Weights of a small GPT-style language model, trained from scratch on English Wikipedia.
Size: 8 layers, width 320, 5 heads of 64, MLP 1152 GELU, vocabulary 3395, 10.4M parameters.
Each number is 128 + 24 x the weight over its row's rms, rounded and kept within 0 to 255. Layers, rows and columns count from 0. Numbers have three digits each. The size before them is the row's rms in percent of the matrix's.

# down: layer 3 MLP down (transposed), 1152x320, rms 0.119, rows 352-451, columns 192-255
# up: layer 3 MLP up, 1152x320, rms 0.121, rows 353-452, columns 192-255
down352 091:137165098113137118104131154117128154161167087109137118113124126161145080137122144122098135130080143127074136121119092147123123137128134098124153122128116105135108092138158133114086118124068136
up353 105:171144120137137129118152086158149144134115121156147102107135152094146103135072080121156148155149128102120143156083119138117166107146128129138117209169127142067121144111110151100137111141161165
down353 099:151117129116121109168123132093120116114116091129151110112131077114125129131134178134157164102152108122100157097107099137147108156145092180112110075089148119101117085145128148110127136162097134
up354 101:126159180132175138160137136129155168114114123143129148154131122123129111079101109147101148123122166126135112150118148085143191121156150127142110135110101093127137138112123136118154099130104113
down354 110:148131100106103102134147153155111111124123134138123142154133131144131171118118120129157113116139135138127091137145112076161179085124136135122110163112113120136138160117126157101122128102140179
up355 098:178116119136148128099079166154123146065111121130136131137155098094138128141075177152187134107123137106149141125158115110093122098113137126108089128142089098122147152102121123179161108134173073
down355 102:129118133102153115087120158085145132096106178148148170132122120133138140115164079130117151113112116125094104177137113162122184136186104143103101133140142118183102118143134173089099126179159137
up356 105:127111102126153148113121093095087136122142097089152154142142116106114132094099109155139136126120112098094106141136147137104121098179170134085094102154151122096170095132118148111143151155104117
down356 110:116187133123142145104115115136141114105101135130113108077125111106119141187169133160125135124134140165121193156104133174146179127090151102107136079109115125141084151120082107108148165129148079
up357 090:081132159126162149123139153087140117166109089164129174127172115133128114109128090123113127131150118138176107159165115125124120128127125141131085141151135131148134171125125106106116126124135130
down357 107:146148099158109146149116105141157127095094141155108174134102150105162142128136132094135092129126132175110162155153107130087107104117123175120127125107122117122133076110130112125063080111128150
up358 098:179119149110164119127115131121099158103107082181124166102159118143137140145114148141144109136119158097161139113101129102117147078122102153157122138152121114162094086135121127156138125136123100
down358 100:134145144104123122146131136190177104114114141143163113160108136126107104116109120117128159151146108120144090158176137140125158146154120122119149132144039148119169099118146110131137125130148124
up359 109:144104174095128134125125096172129128126109147118144168123139135075156172134126096077106145146129113144149109094176124145111145171177158160133097121066146096121130147178121129078128110066130106
down359 099:156157139117119152116133154139097124109128128128118091097110093052133109112102154163171113140131086121140122104122121148127126121089161113150112129157151125162123101097116108143087137172140125
up360 105:124125083127104159149135141131111153126149159116149120141148108130152160121126142108101103143146104164148128106123160135148158161177174099141132140113170132128140099089150100165139084129134123
down360 089:121126184138105123118121107141133128128161110137099127154122123131106143160102144112088123136129124096147161127118110152083136104083150154159119097111128092091098180135138099122099150106101140
up361 099:124115138135114118149098183149104150126115124120123136134145121103138175113112130135121129175097111117125125171086102124155122119114162152107083132127146139072107110131146151154104151128143098
down361 098:171089132131115113141121114116122144113160118146116120156096142105099128132074125116152120123161122159138132149100163131151154151134177128117152079091123119124130108080106141132151097121119138
up362 103:114111112103114136124099140164133103114094090132166128167166124115136116184093179076106141125129143107133122132133151104093128085138139149115146154158137146106113150146141088126117173112124096
down362 102:128165153136113129101164127154163158127135091107144157144082167150077174150075152127111167126149100120087081181092107112151119109081116126132123146114106163084101133115114126112127111101089134
up363 090:126184129162099127155105147117101117131104128094127125114158152169151142116149132159144138126138140139131085114093138119129135109132126124149117129140143107128161146141138132117127133134134157
down363 090:126104165176121147149157128143122126128118130115167117119129108098159135145125099068119130125160137135129152119150113152108117122097104113126116112136153127093098131133110152119147115166142126
up364 102:103062091159124123171136157138127194115099130105127140147125123107104153132101171116093105143100167147138101125151125115127137156128157156127116137136135115092116116150149079135101112154087155
down364 098:129145163117140103151146120105141162121078113096125103157148142134097097126135140126097118134149132157176131101124147147136068063137118118150112101133164126172171129154115135111148142077119093
up365 094:144168162149121133096128184102137110120152118123115149117150176152111109124146144188197127111146147142128153110138105133105097081136111109120124147168175155099100161135105140151133084130122178
down365 093:130094094095156182108118086121109123112117105141158139134113081118113106104123100101122147140126125082116135116102161089106153142115145131155109139109092149125166115161131166099103201100136134
up366 103:165105130140129120149107129134131108103134073119113112122127098134166104104120147109149091132107155153131112115156168133148163106112119124154160120104127106120094108115158151127116144131131172
down366 107:145117120143116135125111104110110084103135109148161096125171094116164150157133141098151139153154120142100153083131129121157130126155150098129148125105108110127172079104100167169166145097112189
up367 091:171143096159100109125176169154137138120110126139118089112158141133158140113154137119149104119143108139161129148167116077133114117130129114127159107099086108147131131134141155119173137120121114
down367 095:104122136125130125114126132141147131145173136103185140138142107145110115128119142141120094147124121122175132124124149175088140155171153158140162102142153164131111094149111152150095096140128091
up368 091:097126131091134161104127110121101143117116121163150109111101059126122142123127120142091143118126097105159118147145149149109104142133144106128172140162088072130158137115128105151118159091135131
down368 104:103150134125139103141148137146139095163123127148160137135154166110082140131147109095118156108155108131122137148100125126118124144090096114153128126115116138103103184177117126096146184165138118
up369 105:133117097123109121171164103149119090092131169124109107078138089121133119147138117156136097141123096108146141137092116145140131113139065128139109125096119157103145103116125118128171147100141083
down369 098:128136170129135144126125147114128130154143144156159117127113135133170115135123156138159171069135132147089117115135130111136089162122129106152142129145120177129146132165100139133116069134110127
up370 096:119132109095108138123134131148115132123158107139156124129112102141156160119090126076087139115148136125092161111097151129153099106142144156155117150105132124133131135121175124152156130148149135
down370 092:102123136113144142091130127130136072121093106151147144157162135119157114155134141113148130120106114161127128088112179150134125130167098121147159136123155127099111123092100166089131106177122164
up371 100:134113125102137096131112124119122083146110097120159129116124112100133088087121103126090160146117121125160120130162119135130073161135147136183034191118102115133083137133154170125126172110114118
down371 097:116117127153130166138153113101119151153125140179133073141110092130142143141099122157120171138055134130142092103131096148146109108150165111125131094165156167130135147132124147096118137112149142
up372 096:137149120111082098144109116103066115141150112111162121144150133105096159125117152143108097088153145134105091179121124079108154151081107187115151104119153149173162108109111164167095177164129124
down372 104:117125143152118123146122149117122170137153132133163066152115153133125101080147151123115134090159171156150124103134155075119071153099137112133145074141098131129117087160156133139107128145136176
up373 096:089163139100111151121152124123108102177158112121137127108159106090133194120122093122119149126170124111109123138146156083120080061122131173096131158123157129123141097109107137128140151090179125
down373 085:200087108133100169151125147143164098133141171116113106148160139152114117142135112105076119143095085128152123137128110159164129157129105143100131123147140128142079143144155128162146115160117146
up374 095:124120107142081106110155094105132130160145137150140062126139137123156104134137103117152118148101128108147139112134118132148109107144156133167158150123094092133149123151113138134125092156155141
down374 091:148146136143157142143106128172106127132160143128128131112170128113156111102116119180144138118150139114123127150153136138110091111107152160076131137128162148157120145157121146186140110166128160
up375 100:069165106123108163106091088136166150114124159116139133144114119120133108141162103102138115127130131120113161147145099132114113124111170088152132143145116117122118115123172152147132114119114121
down375 102:152119091127127145152108142171110112100160112147138134105160148123129138093116120113136138142140125156139085153132132111154162133110114151142135074135128192075110140142125128070119140097171078
up376 101:121109121102119089113140131100183130140106129158180103164127130077160127129159150144131179108104132087159132127092120135099117121135109124156088141118143143142133117104137118172150156149131128
down376 095:134150117149161143141162122111146200128148129104155172146180083124121126141127067164096149132148104108092161163125119161157095130083131145167121152148105130127135143141112120135127102125089151
up377 100:110137106117122111125166153151162127119159122143113118155086190129131116086116118124130163127089171148110145137137135147178156118156144083093134130125108136151126105112128135146103115134124103
down377 103:161120101128105147157111138162081152121090091133134162183122153154162087136083120098112145060147141157170108093164100150118133137126103155122137109149159123099112143132159149119182100096135091
up378 100:129079122153093109130160150118143114086117107143173113138138093133094144094112119146086130139144103143130132155136128088132116122105114154106138095177173158121136133122123127145178128145115111
down378 101:130112149141147099150152091139149152088117147114138094147147113139139173146122123138126136140159146093144084129120084112136169160111152091140128125158118158142127125107175094159094137128124087
up379 100:158116116146100095119152085151164127095091136127118114151122146129176197111147143132113178122122117136112110114093161148131126165156135155135138139118161091124128096113132116132173131137119102
down379 105:136129117096145107129135122167193150107126125119142131141134152122177174089168119141105150117165102132148128152095134148235164088095128117120084144151143160185142124136135090114163141140149118
up380 103:137099080154122180122087116115083079137097130102149115102098139142177135128111144145160125145139112110082135162113092149125113141101147133108087109110142144127140126134150135133101159119143108
down380 103:108081114156147129092135138114083137132094159129140155129130121128124114120115140110173152126128169118120125143101098124131141112121073110134128067107116127140102117107152109151126105114114155
up381 108:120099143080150163158119083157127138146109170097142152142071106109194144122127106119136149136192170131103131123121120106100144161136118143148118128141117106146164151123107113122160179100109114
down381 103:114156177108139155154114125128104129134138133143160145094119169155129101190166083134135135139147070093130110089099134124121137129142116085123097092094161091138110163171099135143107128137160160
up382 088:122135093125128110111135131073089153146111138118162154100145112137136120134140112105135136146089151079146133069105147120119095111117103166119113086124127120159165134154110130123111146180100149
down382 098:131109167154124157128137147124120099164139134144130131101106131146097136118167150138099160162140105102129129169112109113130099104134136097117110144094085097162167158109150135111141121132196127
up383 099:143150083103169115122120131110088144100118166153157150105154104125082149152100120143133123179126122120127130095126116120127158105141121160134123117137151132155107111093147118114148147091076121
down383 097:128162131125171080093147110156137113115080096153135115118113110151127098115162105129169124091113151155109111155130111133133177067113153113112100109114139117098129180099135114088140146153139180
up384 105:106122124113109152134096143104103109107099088110120131137123118149152148134098129151122146156110111103134089107152110151140143079119125143107085146118130137115146126140099179155115137150132152
down384 104:118142158161100134152150133072185159115140094122125116111109110107129118135131146107149124143085059107134150092118122116109122164152158190129115100123138114152143134126178124133133145103106096
up385 107:077116091164175205119132134156124147091085142132178127104138114096115123128114100115128108168130125129123119182069158111115111122115130137138104082127150119122122140121143110140122138143136119
down385 108:151161153121165107091105121160099100162152103093125115157148138130100148074133100138148159144108199163144145114132109112164064132117163115120114163178142132108130104158088132145175130081096092
up386 091:154121124111136136142128144099132144157142059114123121140154121142112151140133164111165130144126142111087135152121131145138136126092154126171114191111154138131183148117107162133124147108120111
down386 092:122140152142135139120134128170164122132167113089124149180150108151117159142101130126120187139085102127102134142152099130092120127124102106150098139151097112151105075130169103103107096120135137
up387 092:077129101098133186167057090097171158097115120110133132121125120133117155133085113165150157197097092103116094123137133120134122144153160123112090128098098183091161130081123134152113129127148154
down387 112:115110086162112119144104143114180158144100139144123110164115135113117156130117107134172140117146113089115134164110150095162158130153171145139096130122067125104127160130095111112083157109126121
up388 099:132123100175153152123136105095144097158125160132150129094143112115118151168073116098130136106134154142106107095124167141122115105152152129103125125109173168115083120132123155076122121147132143
down388 108:109100074170112113120158086109163128070144115153145119163113123117169126134090104102120144106140114097146177172092105086155143134127137069161126111170156163148103117099110168134111100137118120
up389 093:123116113125126125100136134151092142148169089124109123125086155085138131104087158126129184125114177086094128137118125151132101110141140114146127121148138149154096088144118156143095158090145154
down389 102:147094097143150111123151171140147115150137118118131137132143160108126127150180076142131132106129063150159135111124166126128110140147094148163126087090124122105121129132170121151128121197118168
up390 093:132135134119103135157126152126107132164148113106105143115126156142142102119118128140074122119115132141106164120133092108166095138068097134120132154085119134155135119154124113156145136114112089
down390 103:132095157123074120109139140133117147096127133140154070124097094150085170130133102171179117145120109099166106117105145146147102141154139107127164096157137099111129118120102116117125087116104120
up391 111:071094137151137110149079146164181140055136134141131143130150116130152125132132112110136130134074135140130128150125142135126140133093103187194155127132084133108097140146128108150154163139146097
down391 112:094110169118093149131100155159108126145153077166143134097117129087155113125138099125087115116109163129117108102109130121117109091124116173119154141063150094109109160159135117149130168128091086
up392 095:165096125113117171115146148132121143129128111129114146091129117123109123090073142104124168113149098183106123142081174085112155120141144089115114135178147140096112147114085157109131145093116120
down392 093:122159137123181144114129113108148119172107144100111130103079106138095118067158136128152067101119141148112131089135116124087101128110101124134165127118173125169088124074103135139090137155114160
up393 094:117136108117153109183152100156119155098134152128094136134095146111095172159126121165117138138147125119107153126113086162162095100125117148123176128075106143121072174128140119107118107091154122
down393 111:150166086095120134145118173132105105105117149167151089071137145108120119112190160111132122071053141093140123153151181127165173153106134134134145145167098115118144112116134150149122132133153146
up394 106:155109130141098102123087182128125095119093148137128114119113127146126125158111118122137173135121115098139126120156073117097157145129112131135157065139127178145127139089136128141116129123152076
down394 103:147140104113117132153114140135113120163146131151129118085156136093128159134104147137113135118145107122124148117122123090101137141141120166102121123113162149155145132121155092157168168097155147
up395 102:134138156139095156113128083163144152133120144132115110109108146082101156123152166122153092106103147136126110110144147120074132111103156145111124151106139136090120139120149166140158131137099106
down395 111:073118147121152089137147129121101129127119158139147160172172125139163133149139138123101139166102118115119153126124146106108162139137154069126192158133106153129120147118102125118131146096126099
up396 100:133154090129121158130115182203146132155131149099145165123109156163145151130106098115118119140150099124153115117109108112113131111177126119125085150160113154108133117121114097140172106149126148
down396 102:097134153130101118149110139094120150107089101109108150136146124129156126131129115150139132177138131151099133105115126113142100074143117116122132164104137149160138125124158156103127187098128139
up397 100:139148130174099128121121127126108085126106171141138125165133148122161150160121117134115146154149097165174111081117128142108129118094136121097120091070101153108115132136103164114142089125119104
down397 106:107179115128122145120113122151105138149177136083102105144111110182109135140086141132161111064137151126105149156102161133189098132145143150157119129139191114172113110169131132121143144163109136
up398 104:126117066095155135132135137072093124159130101138169129128115199152121122098114140149131143170095171100166120170104096095114135119141070155134080128110148152119123091119158104119109146155075143
down398 107:163095161140146133101125154166121158096138100129145144117125129115126158136133140098172128101100104156116138123124120121085128153134138071129110100110129119129151132168085145111147177123121139
up399 108:121129111141122127160157137144159141146153119093114128128099164167136129156124138126107133153151154152117114104159128103134087122104157113143109139176124115122119129157137121116113129137120142
down399 116:108165105126167142137116124136158148110170139109135133128117150116084107183124147165136147088156137154124099140190177117165191135142130119142170101133093149168151136153158140138123148123158180
up400 097:147138136141131124089123101171140120134160077126119112097149114135125086133107141082103156130134124101153091143107168157105167114138131163127110151128109117165108119134132156127097126152122126
down400 083:144137121130150127149158162136136124150160104116142100117153143171119170139129123097138118086129163160127173163131075116118158106114115149158153072152145122116161147154140109103140121133140152
up401 104:154113152195171166142146139137103151103167103177145170134148167103110082142101113131154120100148111135110114138111173066113176105115164158114124120113142116093148122146130157139074109105135105
down401 099:155141168136131184140112078125169135123119157099101145172104128166088135092164126135102133103134147107176141082150174152131139100140116137153085122160125143103102140123114111113100130134133126
up402 093:163123137116149112135110139106063149125130130109110103153142134160121134139175171102192103104140136139102143116108111124131137108135157125112110153087094110124085108137140105133131104180127143
down402 092:101141144119112134158180144155161112088184128111119124113118132142092122137101124128116138135137124089082132164111093103123115112122152126116118064134118130132135116123109136161133145118105119
up403 097:087144130101117094131138151114121154098116078117135090138118096131124107152109159109142134178106118111130088133157099094103152078123168150115096148132148158143108160132111136147131134135065129
down403 102:123081145123140133187156159133137121116130079149109100172117133117125145145107157153119140100155122121161160135124154119120110152163103171128125125144156149134121170147188112120128124113119165
up404 095:097122135141121121123144151122135154170108146126114089117108119140177099171127144160164125174151168142120114166142151125126135160143121177110140134133132162121120181133102094144115118119166112
down404 093:088167156068107143115130127085126138131101096169136137115203165147082153112118131107138131128113142114154129112146156149123118087134149140121115084084112109065187127145103141133145122125164113
up405 096:153109137153132111099129150138099093123113123138086118116124116099163105115162122096090170096135122118138150180108170117147126117108117097167097116094097176108121110125092105106113124115165106
down405 097:117111115133123128171121128154131113125117130105100152164080135132146133132143130161132164144133116172120134113122099099131158139131129143169098129089140140107135140144145168131151114136109127
up406 097:131168149156157154135154145144159131128143092140153139131136113094127133119138138160121121113082134123115143112147141118148141112131154145138125106121102118141151110116130107160123119128146149
down406 109:088154118140143118133136148121110153157128143127123094167133119144133133123128132159120117121157126131160135107122165131182096135127127194140130132110106137134114165120130123132154103097177106
up407 103:133088146118145134166104137168098138156105119171163120110102139154129163151139147123099150146150112106104152134151085102131135141099129123136122190109113118100139128152113117144123139109150135
down407 104:112130117115110149145107103110131093157136081134127156084150153101144120124103104156092130123134137098103186167130117191145178104157076150159095137122124114158149104144146140150143136148162143
up408 104:106149156126131133180116115111127133123125166143122157099124104074138130103159127120162123169132123116129171129135138130139123100148128109153127140103086191157159104136115140113125119140126157
down408 109:145155150107099094115140153139144139120095151138164130103136161138085150153109170121146167151154146114146101109115122162153100111108105151156139132089180132130111106131117131138110143127081113
up409 103:123121132120152083106137098112147118146150148148127173101148099101138177126123128159155109159158159153117105097135131129160153109092139147135110122132133155144128131103087122118143122112088181
down409 100:139133131144114097122105135122135127142118178160078113141120147128116131118093130161095175106071160130152121133152130101099113135120144097130169140157140143109118083181140100178139110122136118
up410 104:125100123132127119100100097115106100132134136081049113093140137118135102131109130074105100121120142135115137173112150126145142092145146152101109130087109152104143139123126113115145173130145157
down410 107:137140122158125116170129104092113098154081138138103138116131089106071129204147139106132050158141123132143181127104149113114144153045081180132155141124153117146113159095098122148098141155148164
up411 097:133094148090150082150122154137103108149094111119141118117100103129168089120153147147069142121133158135130117095136121135117181124154110151134125164096155122116091109163143111174109129085137143
down411 104:113131142164149069109084090154143121157126117100126116112150125129138140151101139141169107156132122108089121075111098152132119163154136116127119119134151111156162088106137101107109107112140115
up412 095:102141136129192139111128148110143126163112133130154120176110136092084093158147157148123145117131102085112141106095142120188133148158108112126102069135096109150121143142155108114089102096116119
down412 109:135169126168093137119127140154110112136136142152144135112126137110074159120116156106107092125092175111149133187098154116077136107099121158160139123126153131131082102172103137146125095133118078
up413 095:078128062118100170110105137085113084123110121108117047193125104103123164096099104125109163163095114128148104124102135123112127131111148109140127135123115111115146142140136124191128114117114135
down413 100:159181137131142142159147119138119113153087128103120139099098122145124123134153172140179126099149150129119139146136085144117120138140140121095103142127135150160145143163125172105125168136174182
up414 101:059135141128148140133183095165115178112129147127127118131122158086141136135103145101142100139151122118142143092116137136164080114133156095120110117109159128133118086102118153123104170090139100
down414 106:136155087103131170096100092080162129126145162128097131151134146151093138091083181134116127130134141111119159118138116177107125163180139102114110139122089103165105131109198136128150162105142170
up415 102:074132140075079137134121102148162126118134142083169183118125106109122133113133192132166135108107118128108117130099106149089119124097110112100140116146125153114138102110156130171150151127103106
down415 104:149169102092106128112133148140114115118135090104170131182155155113122145104116107107148137117155072128130111138169160185131103129173141128111129094100110113091167094133154171129128162154160168
up416 089:138109131079149093128147118124161126147163142119121134160116158143155083123159109158116151126135120137150169112126112116134111144092119119142128146121084154097126099113147141165111143133163118
down416 095:117147109123137131139101128154168168117121133142144137121136105141124165099143120115136102146113117157099090135124108107121133135164147123115134099145127145142138127116167088151150113127098136
up417 097:103132176119102152103120156126101120128129114123125103157127095100153079136095094121128152151101078093094169122155108150135137126166108167134101158169102155150117144131109131146128080174123135
down417 091:139084120106142145127133108122091098137115116072101164096157112190130106139094117119134075157142139118125142108171126111159128143179114161132117131163109150134119087102161139125095141114150115
up418 100:155128131131107147127085158139133158136108138096133119140093105107182142144155112132148148137165105105132141114107132127160088155113094120105122063160141158120127166099104163092129091154112132
down418 100:124130148125154105106149107030129133149103094159119100117144130136127121176115109125126149106115114129137111148114103137083140145164130111119110087171151125126113164137111137096095130115139128
up419 106:126093103138145160164111102152143132084120162170118115120137138110104138113118143118115095111161137166137146154101139099118157117134144106082134085160149127103085179129131119150112104129147082
down419 098:147142114145111084144151131108121150120113051135103123097128145136133123141122151130148111179112126098118131141080167144124064167136192156162126133131153144118120127134119094130156183141082108
up420 095:143110103086064168083097145117119119133119113142149114115147121118120131154151072115100139143188144138120106081105153133093190120146144159088126123143195139151099116153098150126105128142171131
down420 099:154153143160128134169126125092116121144128122099118164151103182107082089096102092111137146116117129152144131151144141133123113143138140138086166106104118154125170079120184097119148100110117152
up421 100:150101124114147104135097142114155137121114081146109175129153125094160151143102152109101131074117129146171110101124160120088181144153103153080123110087104112144075118106142152176147126107141127
down421 094:121124171143145110155142118151102159074127098118133112143126166114097103146121166147157110116148147107142151123151077107128073144091156115129121142107110145123087161108148128120095119100146121
up422 097:129152075151139126118116137100146146153116126138134094107176112120124144142129134125114152158118093095112105123127124142139120120108117103116148154172138165160160112143118145157096169067127131
down422 099:139157138161123082109103143102109097113109140167145138112096149123089101073134149103161141105128152148143110101151163116131081159117130133113157091095187114163098133128146169115168115146120101
up423 092:149144137124114139135160144106121162130088117157128164131145147151116156115124146126178146099114136138111091149165105156130110145125126129136129108105113090162103145142120140138143122092108138
down423 099:136148146126115145165116096143084117147161120202119135139144137126105156120138109113106139158108079158151154125109183109122149153132137164118128156112159111090152177089073136111135114141104104
up424 094:153071099134118100143142127114148125170167122146159104139095126121142057140159134139172115128106146112086127138145127083136099115135131119099119105119130147135094122157147099118133094083125134
down424 099:150147132092119136088132143124119137101116137105136121142161092107123109118154141131078129105134143129113145109169125087099091151141143159094131163115117105122133112109107134167113141095089133
up425 103:122153123175119118075094110133121094158090138140137151129159184125111122122097138154115122149122199141153084112135107069165109126147088170110157159143131094131143103135125129125168150134110112
down425 100:142137147082098133123072108093150106074092086131131136148084073144132160131104104147194122096117113111132145113111126149133175146137142134104130092124146176163119121109118168115123135118110123
up426 098:110141156140147104079109132119119112126145127129149152171116093121129143089169124104105151151194130154134099122115151130145157131113150147117085091133138163126149077141116093094139129150122134
down426 099:123152143169139133118140135106119144148116119114117154105113145158143089103100125098165175098138136160139128114160150136154154116148149158127097143172095105093151121125110159116119144194082180
up427 101:133114139094137100138138170142119131118107122100114163130135075145174132186145148150108096147098103140153136128133123133131152154122103159103126138144138126140147132105116059158134151124127172
down427 100:134136128118105146098153149113125125113131147128117097117103114114119146114103135122132149153100121123132135094119144134124141149171122102149110147162132142140154142153146108135123120158163132
up428 103:145129108112123117107121105128142138128098069074097100101132113097145141167133104108134160146140114112119121123127174159124173124102121141135128129135135169117151116128124123081107130084107159
down428 103:125168108106155131105154134142129096117162132074097153100157117154144137132113112169126142148140116117120110117147110128149106120115164136125126111112095134121144090139107126124078108080170094
up429 100:111105103149148114120118162101162117114158162105115169126138086120136127127122144096087115154141125130125139113160139118077122115098146095104160125156112163100146137113089137113094114153162128
down429 110:154135104136142127095162096132080161115123122125144115059137117139111132119137136123117138114158180146142110130123129095193126155108126160150141113113157101143124107110132107087114162113093160
up430 099:163115171137102119122113138139086105157132081192093122143100118127156116075127130139135128132144141127137122130123174114134162154121132117094130128093175132104121129130122141124120168085089116
down430 105:109104096120080108169101129144130115125154158125168107111123107112116103137113124116115129077152103102095132080135149146151110136113097109131078090131122129135067138128140156117106075153122144
up431 099:145115128181151124174128137131155159100112129129171112115064110126105141117141118158146114135144102120133119134122146119154112108137151127126112177132097149157112128142198165131154146144142133
down431 105:152148129069177163123164154136143118150137130097140128088144170114188111094075105163090107123160132134118112095110106084146120116109106141171140121118092103137166134119121176128104115105123177
up432 096:092127143155110145142105113086125117127120074127124103121175084149135136138095167109140151138142147118066162131133148150086121093137107109137125117101189142122114135155105078128112115137103114
down432 091:132119166100161141188137123126132101140135127119204127170096146150175080165122127133112136111133126140156133129155144129107124119190094156074125138087088127142136099126103140112110157150126123
up433 103:130141130102123126107122137129066083146122106162126089079143131092159189138141116120175144129179108142094139101144153124124114176130107123095140135149141161158098166074101133139157141131136126
down433 098:122166117144154058140129104115121122068106146101073139139156158139090166119115124111154113121131120145109113153133132175142119112133113150094121133183092127155125093107125122134132116127133136
up434 103:116152093117129118163115144080119149117131109122171150135187140116105123153130141118116176142094130120134133115126156129090106117135104161144168101076106122148166122131136137135082154130103120
down434 099:109137130092153123121126150094103121147144118158116122141148143085136130141102142065124112089168125071079178104164152089119091137127109142108152113124110093159121082157139132156126119115107106
up435 098:092113119096141154118110168138100135135143108144130164091128143121113135136180111075156105165134096148124169099098114110119128113099124108137114120110090156148123114128093115125140154177118099
down435 100:131143147112150120122145141073130092099171127139096097125142107132130103159133097145130075155115129159121156117125078151122078099139118137116134125132062135127124124188135088124113150139136105
up436 098:095149118106115152137114127130143101127128152151108127126097149095140134119132115124153120145112135157074130118126126118144123143154137156135108139169143086109132086115108138121117160139124125
down436 096:128108139074098107108117087101124175115161093156065105098120136128133121138106125122151151146124112123095130122126161127144120128112107096142189090171116177117104116155102150112125138178082120
up437 101:127116148100124116114139120124158130108143111101117099161166120132100128151121122095126150170119079127125125146132131130107098095117172126185126145152144150129080100127117126148129134085127151
down437 104:112134092139131131113173141126103115110155179088144124111200123113129129138117142125161100160142087153128142111163149103163146120091120115150141116133118166145111114152104111107152126117112180
up438 097:110116123135118138119112106156142146113154139090133117156124165088121135114104091121152134128119152162103146098151146151105147124113082148114167141092159120115084135129094107100137115110124088
down438 094:095139142137151123108128125120148143140165131089122109109128139178123099119136106162086126138117139163161153145122180143112111093131119134130117112121128114161137122082123125107128135140133177
up439 104:146111073125106121153130110137174166127153106118163153138088116138113122132070144095154130133119143139148080130102147129139153113107099141108107114102102085143145117143102172098102134139145103
down439 099:152106123156114108083095145103153105086137163152155172137102145124133139107174136110150141124153108119151132106174137172083108155139145118135138140145125133118128118111113118123144063147102098
up440 103:076168137108114105149110130116123127141112129120134122081169141140106135134117152176128139172121153133170138132126130105117137155152152133149168138130082102103163115149113097122136148086085089
down440 111:087113108149166160149123087153135133125121135130132160144140125164157118132126133137128123096146114130120178116136163161132109115084145102127135118130153141130101122150137131097130156134134160
up441 099:124124152155108078136137133134147125114129113099096118109149136094131109121174139144140105107137152104132112146085122136129142142136164136109093163104104179122160121115107125152131128080117117
down441 100:161105108142080149131104125149121150082166179155109089074158117114129141123125142126086180084128108116112146135121140130121102102137100105124139068155153106130091087124188141115127075098163136
up442 103:171166130101157118136123177123153075102147144148118123129097124112120154062122136100162104144124111138138109127096134101083150157115128099116088084177108111137153102110132081149142152120107162
down442 088:116145114145130138129118114137094159140113118163145156137149150170117106160146118125069133094133142138095128119125136161154114108112084177115164111090133113124113157139131124116142145129157102
up443 101:156096141126134104103095152084136112193121096134149115149151138165142092149163088122105125157106069109159089107136140111139133133122124087122120120154136156195124124149129145130113177158125112
down443 099:071174145113138121147116137102091154108099139081119188106118144134139113109113148160110183118136171139121122097154161118149106075104160108101146125101127108114176131149155143081115117096123112
up444 103:105119125148110116053099145111148150135100096121143136132142082149101120113129109143130138134111117120147110130102074145154168127169172143092124119165159115165124142163104144115111147106128110
down444 103:134106110148119124148125104200115137155136166108118114119145112148120091140115120076154178077143103124136146141096125135090163120130109139181150134127125118153122163120180090143124120128102125
up445 099:184123169149151134155121115125143178141118111090115130108137127126117137092121110130122152143130113110123114129129145160149123149107116155118142114115154121102161126102131096090104124123164142
down445 101:086114123147148124156115117126164127128120135068089090112154070151106133142099108106098112102082107134180110151135083170091139123142064136170103109115133140169170097103096144129163098097109098
up446 104:120111146151137122113090160122128146152141103170126100166120133093121147130139142156111138176114124123104164148099128117136119106100151167128130144104154154130138155096133135123075141177123134
down446 104:159098158131124090135149117110096151094148146120122161138156153123131132102145079112101122120118145147158117147139099138127151120159077098151116100151140146146120105156118132103133103118164123
up447 096:162078158149124183129116124111113161110077115133089154105130160089137145112126105100126146165161139143134136094130131094109149116097139131105148110156121162131134120122138115152109107127137130
down447 097:093143124132154089142133129140092103159131144134153130080131147131127100139110145134168149150106090138146119145140133133104063140157107146130121124123142130100142132110120184124167197133148111
up448 100:127149135069106088120134092144110137117146127102161180118072134099101120132168123104102123166097108157065149161127142128126128155182188094103106141156140135133180138105155100167098159118079137
down448 095:146115135136150127153132151119193109120124128171126147139151166102142141088147142143143125123147115122147148097175109095136135092108119128124159118153100131063142133083145156117140164119127114
up449 096:119138114151155129165091122116107124170092147109130127155129136152094116120067139147149129166134158116100123130153106106150137101153147135162151165110104100120154105124104136102089128134094126
down449 106:102164144177091114116091126131107106181108142165147146117101162144138122117146130088167114136149113132126127097119111115121119098144149124101122155143104134087146146125131093155131087141118146
up450 097:141106138196143107127136159082102141140109120126130177103080149165136113098100121118101099131108106160100156135149128134133158161150155126091112153090135105164109112100143129108145150148120150
down450 094:134143148114096107143113145152076071138136145081159110116126139083100126103100141140151139120119116135143161125098120101129188121127136161097123147155086146116124147101137094078101092112151148
up451 096:141121114117140116128118134092090087101128143140137133166133100140112152103129125134161119132110092125165112130153173161134103116146124131127095084132118120063128133138069144124129132093139166
down451 099:147136138159141115159145175127127167106145157133128128083141143114097133103100128122162120155129146106102123116110152150163155105140143112139112176144141121156126119127133111164137159107137124
up452 105:136120063146121122115149169138136091120111115085106125114129119141127097084156091110139148109113135140164112143106123089150132127134101141118131138113109130160151155134113192124160143150112126